config.toml
n_head = 10
head_dim = 32
qk_norm = false
tie_embeddings = true
init_std_up = 0.0149
init_std_down = 0.00263
lr = 0.00157
beta1 = 0.95
grad_clip = 2.0
decay_shape = "cos"
final_lr_fraction = 0.05
train_tokens = 542400000
Each number is 128 + 32 x the weight over its row's rms, rounded and kept within 0 to 255. Layers, rows and columns count from 0. The size above them is the row's rms in percent of the matrix's.

# layer 13 MLP down (transposed), 1280x320, rms 0.0773, rows 149-158, columns 0-159
size [ 93 106 100 108 100  94 104 100  90 114]
[[123  75 128 118 121 128  95 128  57 152 127 105 124 107 141 207 174 112  64  61 179 182 154  85 156 155  80  90 122 116 106 175 130 141  62 141 120 146  92 104 125 109 149 138 146 121 100 146 139  69 157 146 142  83 118 132 170 173 162 137 135  86 179 173  70  97 156 125 137 129  76 159  86 122 149 105 146 134 149 133 160 147 141  43 102  82  95 163 139 117  90 125 140 109 146 129 125 109 124 104 146 106 160  96 143 183 101  92 148 111 109 100 128 150 140  94 178 124 123 138 105 155 135 151 116 109 154 170 128 185 173 142 189 131  94 102 101  97 166 110 145  84  93 104 170 196 142 102 163  84 154 105 184 148 163 140 143 163 117 151]
 [150 141  80 109 155 126 155 131 128 100 159 208 112 204 121  89 110 161 121 142 104 191 123 119 162  92  86 152  93 160  88 124 142 116 144  81 139 128 142 143 106 114 180 173 105  67 120  78 121  86 125 138 114 177 150  97 115 110 184 177 123 161  99 197 133  84  84  85 104 163 109  88 120 123 176 120 160 130 125 106 156 124  93 173 172 123 117  84  81 196  86 112 109 194  83 148 135 151 151 116 126 128  89  52 138  85 127 132 125  98 148 148 130 113 100 106 154 140 169 112 111 104 153  37 134 112 123 126  69 191 108 125 153 166  98 191 126 146 139 162 151 190 134 117 154 156 109  56 129 144 172 126  84 132 175 116  51 125 139 145]
 [153 158 123 123 165 122 136 131 132  86 145 190  95 138 114 118 187 173 153 126  90 153 195 193 207  99 153 101 184 143 141 151 169  98 144 132 116 123 138  66  98 131 120  95 108 137 200 113 186 105 128 197 142 120 140  75 166 159 129 128 151 166 121 140 144 152 139 120 140 148 121 168 143 125 123  93 125  83 197  60 145 103 180 106 125  87 160 167 160 131 140 115  88 111 136 147 148 129 125 168 121 116 166 126  98 123  79 130 112  57  78  90 114 104 133  76 160 130 125  96 103 130 157 177 160 139 170 158 146 113 114 110 116  78  95 186 136  80 145 155 177 120  74 116  82 193 143 162  99 106 165 218 138 108 143 161 144 143 132  90]
 [148 125 157 102 151  87 141 149 131 146  93 137  90 141  97 150 130 160 105 143 162  89  61  99 221 147 110  76 128 116 136 121  86 138  86  86  83 161  97  81 136  78 139 151  98  85 119 126 164 136  77 140 137 144 166 133 150 122 154  72 110 136 163 169 148 165 162 169 110 150 126  76  93 143 191 168 101 149 150  82 158 158 156 164 125 157  98 126 103 136  78 141 125 145 189 135 136 134  75 100 167 173  56 128 108 124 203 102 107  80  97 222 109 118 136 153 127 127 145 128  76 121 117 119  99 143 113 146  83 164 157 157  91  93 166 110 130 110 109 120 139 121 126 146  77 144  86 150 122 114 109 128 137 103 113 121 148 120 173 155]
 [186 119 140  96  95 123 119 107 120 114 185  81 144 107 114 123 162  94 167 178 108 109 118 146 107  76 124 148 137 127  71  79 165 141  83 150 171 143 100 146 164 119  90 138  95  98 167 158  95 112 112 145  80 162  59 130 114 188 140 112  96  78  88 151 162 169 129  80 157 130 157 125 185  91 143 191 169 138 133 145 131 123 101  98  70 121 117 127 119 122 147 143 172 120 136  87 150 136 101 101  80  72 112 149 167 124 136  80 159  73 112 134 121 154 122  35 123 110 199 138 102  81 139 151 126 108 143 124 152 137  90 102 145 115  97 162 113 185 182 162 119 102 167 111  88 124 159 115 162 102 126  97 127 102 119 167 165 105  75 126]
 [118  72 136 111 113 169 174  92 164  76 197 176 145 158 102 129 106  78 149 153 133 208 118 101 104 160 152 113  90 163 132  87 116 112 150 175  92 143 157 100 116  88  45 158 101 142 112 113  92  75  69 128 144 180 115  98  66 219 107 139 121 143 215 154 182 149 138 109 164 131 140 112 129 137 148 132 141  86 158 156 157 144 117 153 123 117 132  87  68 105 137  32 121 122 129 136 113 123 180  97  79 123 113  91 157 118 125 136 151  93 153  72 177 104 131 133  87 128 163 162 136 162 117 100 114 108 123 142 128 134 129 165 107 110 121 121 157 116 134 146 155  87 128 122 150 102 115 115 146 171 149  58  92 112 116 152 102  80 233  83]
 [ 66 204 132 120 104 155  87 159 142 118 138  97 101 115 139 165 149  97 136 128  61 112 184  93 151 103  40 142 111 183 138  98 102  96 101 155 132 139 156  81  77 188 145 116  96 123 182 165 119 137 115  99 143 103 162 106 143  95 101 105 110 156  84 109 139 157  97 136 120 150  55 116 168 110 184  86  88  75  65 140 114 138 133 151 185 128 106  79 132 158 153  92  83 110 132  82 155 125  52 105 192  71 126 108 199 133 161  98 135 125 115  64 114 152 123 130 120 128 137 114 126 172  90 137 137 143 180 133 161 121 101 150 156  97 166 115 147 115 109  86 159 103 129 116 182 110  90 162 105 191  98 137 126 132 165  99 132 203 115 127]
 [ 92 161 150 104 143 142 119 150 136 116 133 127  85 122 183 158 156 114 134  87 191 101 108 171 124 107  74 169 115 113  96  96 107 194 151 128 121 135 135 150 124 145 124 143 123 149  88 169 107 187  85 135  75 114 141 140 130  77 121 125 185 148 131 132 110  99 139 133 106 127  38 130 113  82 123 133 152 150 140  94  84 127 133  91 105 148 180  78 144 121 110 116 152 114 188 149 143 147 106 152 140  89 132 115 150 127 145 115 121 147  90 112  79 143 154 134 199 124 103 145 134 137 154 112 141 164 116 179 106 210  96 154  87 122  95 123 163 108 186 115  73 114 138 121 143 128 144 144 118 113 161 124 169 144 124  65 141 104 114  82]
 [121  88 134 110 162  98 123 135  91 152 185  46 162 154 121 180  98 158 175 178 121 117 175 124 130 122 137 167 124 134 134 151  77 124  69 125  90 112 114 125 173 115 118 140 124 135  97  96 137  96 118 166 155 151 139 141 111  94 115 142  91 168  98 113 159 149 134 113 221 134  60 118 125  96 121 118 145  99 169 158 133 130 110 174  97 133  64 162 118 176 194  69 125 114 138 147 136 137 112 157 109 101  88 110 121 124 150 179 107 137 149 105 188 128  92 104 113  92  42 147 187 153 131  76  91  80 154 111 130 127 147 132 133  93  87 117 129 102  81 150  95  81  78 113 181 117 144 135 102 125 195 169 120 129 105 128 157 119 207 119]
 [123 177 146 185 141  81  83 129 155  83  96 184 151 121 113 144 112 139 155 129  99  59 103 133 172 130 140 138 210 117 132 117 161 124 132 110 132 189 141 152 121  87  88 169 161 142 102  99  61 174 112 111 115  96 112 140  79 104 146 155 156 176 133 127  94 144 131 166  86 185 135  81 103 139 145 123 128  78 152 157 145 145 141  93 103 119 154 151  83 131 115  90 105 160 135 135 229 131 144 204 183 130 102  70 103 154 143 150 147 143 121 136 152 125 153 127 118 134 100 127 152 167 138 113  79 163 106 160 119 159 110 112  99 141 100 121  58 150 131 115 110  86 140  96 156 201 173 141  72 144  97 157 103 104 228 137 101 154 108 104]]
# layer 13 MLP up, 1280x320, rms 0.0751, rows 150-159, columns 0-159
size [ 98 101 107 102  99 106 101  97 107  96]
[[100 143 161 129 103  82 170 104 144 144 150 137 136 114 127 167 215 113 156  92 137 102 141 142 147 111 239 115 195 112 123 146  94 139  83 146 140 148 105 151 110 115 157 121 157 136 146 189 140 167 122  94 109  99 188 185  72  96 119 107 107 107 130 183 144 124 168 109  94 180 148 105 103 134 139 139 132  63 132  92 126 157 166 155  97  99 129 101 126 131 142 111 163  83 136 129 102 125  78 165 133 108 223 148  93  33 153  98 113 130 101 108 158 139 106  97  84 172  68 115 163 138  66 155  66 182 118 149  89 127  96 107 113 122  88 159 185  90 169 154 145  59 203 122 179 156 142 116  98 110 107 114 125 105 166 106 103 124 134 151]
 [127 129 143 103 154  54  96 115 189 173 190 112 135 109 161 108  66  97  83 115 147 125 100 107 101 152 154 112 172 134 124 149 115  89  94 155 132  83  94 172 170 174 120 150 143  89 141 131 130 146  91 133 117 105 143 108 120 111 119 131 124  81  97 120 152 151 153 128 102 124 175  97 118 174 152  92 195 102  91 169 137 131 139 153  54  94  92  82  72 105 143 142  86 153 117  93 159  78 204 133 135 154 128  86 140 126 161 127  85 117 205 134 152 146 130 146  82 146 109 111 180 147 146  90 145 106 117  64 109 188 176 155 159 157 179 123 131 120  80 145 103  91 138 101 143 150 129  76 132 135  94  84 130  69 174 113 118 122 180 114]
 [110 124 182 124 154 126 117 144  92 118 160 128 114  85 117 113 127 117  93 168 100 103 142 139 119 131 137 149 109 148 120  89 152 103  69 165 107 118 194 204 176 111 156  77 175 115 175 107 114 150 193 125 137 139 182 139 126 118 147 152 123  74 100 134 134 112 120 175 101 117 161 108 122  84  85 144 177  77 131 193 196 119 105 175 137 120 155  83 129  90 140  80 138 160 170 135 141 109  82 129 106 159 139 150 102 141  91 150  60 161 127  96 130 139 162 164 114 177  86 105 136 142 153  87 103 122 120 121 181 166  83 127 193 150 156 182 171 147 104 180 128 130 175  81 148  70 125 105 139  93  93 192 132 180 143 114 137  78 103 143]
 [103 110 172 123 144 131 101  68 104 105  83 202 140 132 161 119 118 100 122  90 140 163 149 119 114 163 121 150 168 146 117 123 117 167  68 180 130 124  91 158 153 117 193  53 154 137 158  74  92 142 164 100 178 142 174 170  61 113 191 164 118 138 134 122 157  94 122 129 117  98 148 117 122 103 136 121 104  81 145 241 138 140 170 138 106 120  50 154  85 171 133 114 105 176 113 142 102  79 157 172 126 100 183 102 111  92  94 101 106 105 104  78 162 156 146 126 104 116 110  94 163 119 139 129 184 154  95 128 116 123 139 116 182 134 100 176 141 183  87 158 117  73 113  75 167  81 101 160 119 142 111 104  93  94 112 139 166 112 133 161]
 [ 99 100 177 157 154 144 188 163 106 128 138 139 180 112  89 151 120  91 107 188  84  99 172 124 132 147  93 185 132  43 120  92 122  85 145 122 116 125 103 139  98 174 174 158 114 107 142 114 139 130 127  99 103  40 197 172 160 122 127  81 118  86  98 148 162 169 121 135 115  59 113 119  87 110  85 167 153 116  98 145 176 109 169 128 134 129 104 162 148 133 119 214 119 152 138 162 130 137 112 136 113 153 203 118  86 153 147 147 144 104 128 129 156 106 141 201 128 108  47 169 148 182 118 125 116 139  88  95 128  25 146 152 193 118 139 112 163 144 139 123  84 139 144 177 126 124 152 149 108  74  98 109 155 143 107 125 115 144  90 182]
 [190  66 155  94 145 106 132  86 140 133 101 150 120  89 108 168 224 108 148 188  82  99 101 187  96  91 117 212 133 117  98 193 153 113 120 158 113  76 100 148 140 168 153 164 234  98  95 116 104 135 198 115 129 119 183 172  94 154 133 132 106 126 130 136 159  60 142 106 116 150 125  75 141 126  97 169 109 164 187 153  97 130 158 125  77 167 177 122 125 115 139 166 124 138 127 192  73  87 130 142 172  77 166 163  70 112 137 148  98 139 132 139 144 124  98  94 107 136 151 136 126 151 145 121 121 130  92 102 155 125 122 142 118  90 153 156 129 121 122 134 139 103  83 144 100 149 143 115  75  91 108  96 149 152  96  95 143 104 100 133]
 [151 107 135  81 128 122  98 115 119 143 124 117 118 155 122 103  46 102  45 154  61 159 147 132 149 118 127 148 151 139  85 132 165  47 139 155  92 123 189 200 140 131 169  69 151 166 138 125 152 142 132  60 155 120 162 173 151 111 139 118  93 137 123 110 124 131 148 158 117 132 161  80 108 153  94 103 160 109  93 177 137  96 140 102  46 122  51 117 130 196 147 150 118 101 139 144 133 147 134 133 148 104 103 152 112 105 158 145 128  98 150 149 146 161 170 145  76 171 154 142 117 113 127 127 150 146  78 107 117 137 165  87 134 136 127  70  96 118 109 144 193 104 105 192 116 112 101 143 195 134  84 137 119  57 181 145  78 131 123 125]
 [164 171 114 146  92 162  79 143 140 100  24 113  55 132 101  90  84  86  92  50 134 119  89 148 150 166 178  98 111 133 143 101 164 128 149 119 156 107 110 135 162 122 139 109 115  82 131 134 190 129 133  80  88 142 132 110 174 151 167  91 110 111 188 134  74 110 136 111 104 115 156 149 161 161 140 131 126 152 156 130 161 106 109  93  81 105 164 158 197 127  90 130 130 121 164 117 147 102 142 152 110 131 120 162 135 113 149  72 117 114 128 163 129 143 172 111 215 174 157 106 123 177 117 173 131 161 125 159  95  95 123  39 129 146 125 152 151 107 152 220 160 125 105 141 105 154 147 101 132 113  83 151 173 122 162 111 135 160 109 188]
 [ 91  81 163 108  99 161  46 125 120 119 129 113 134 146 110 130 132  94 100 139 157 149 139 113  90 104  96 113 145 167 128 145 206 112 131 146 152 105  89 146 157 147 155  50 219 112 150 135 160 134 169 107 126  77 168  85 151  96 145  98 119  81 144 188 196 111 165 126  98 161 148 120 119 142 104 130 190 137  91  91 168 172 161 126 103  72  53 120 112 149 153  90 132 108 104 144 128 116 112 160 137 101 192 184 111  86 128 119 138 119  93  99 155 126 129 112 115 173  86 142 130 100 117 171 146 111  95 148 133 121 141 144 170 164 124 182 150 108 188 156  83  65 140  89 164 112 114 110 117  75 111 169 154 121 118 138 169 153 141 140]
 [113  87 155 105 142  80 183 158 121 192 181 147 140  71 111 124  98 154 135 159 127 102 143 105 140 139 164 182  87 211  97 148 144 120  59 189 174 166  98 130 143 112 145 140 132 121 183 142 129 180 104 104  58 106 144 151 113  79 116 111 164 109 103 126 109 113 144 130 125  93 184  78 105 167 165 140 165  90 182 163  88 131 108  76  97 123 144 156  97 100 138  93 163 114 137 127 107 120 137 110  86 116 103  97 105  87 153 136 118 162 168 151 135 113 119 166 121 113 145 121 114 110  73 148 171 118 111 115  93  70 158 141 119 159 117 192 119 184 194 149 152 139 152 129 158 105  73 106 169 142  66 181 143 179 114  66 122 120  89  79]]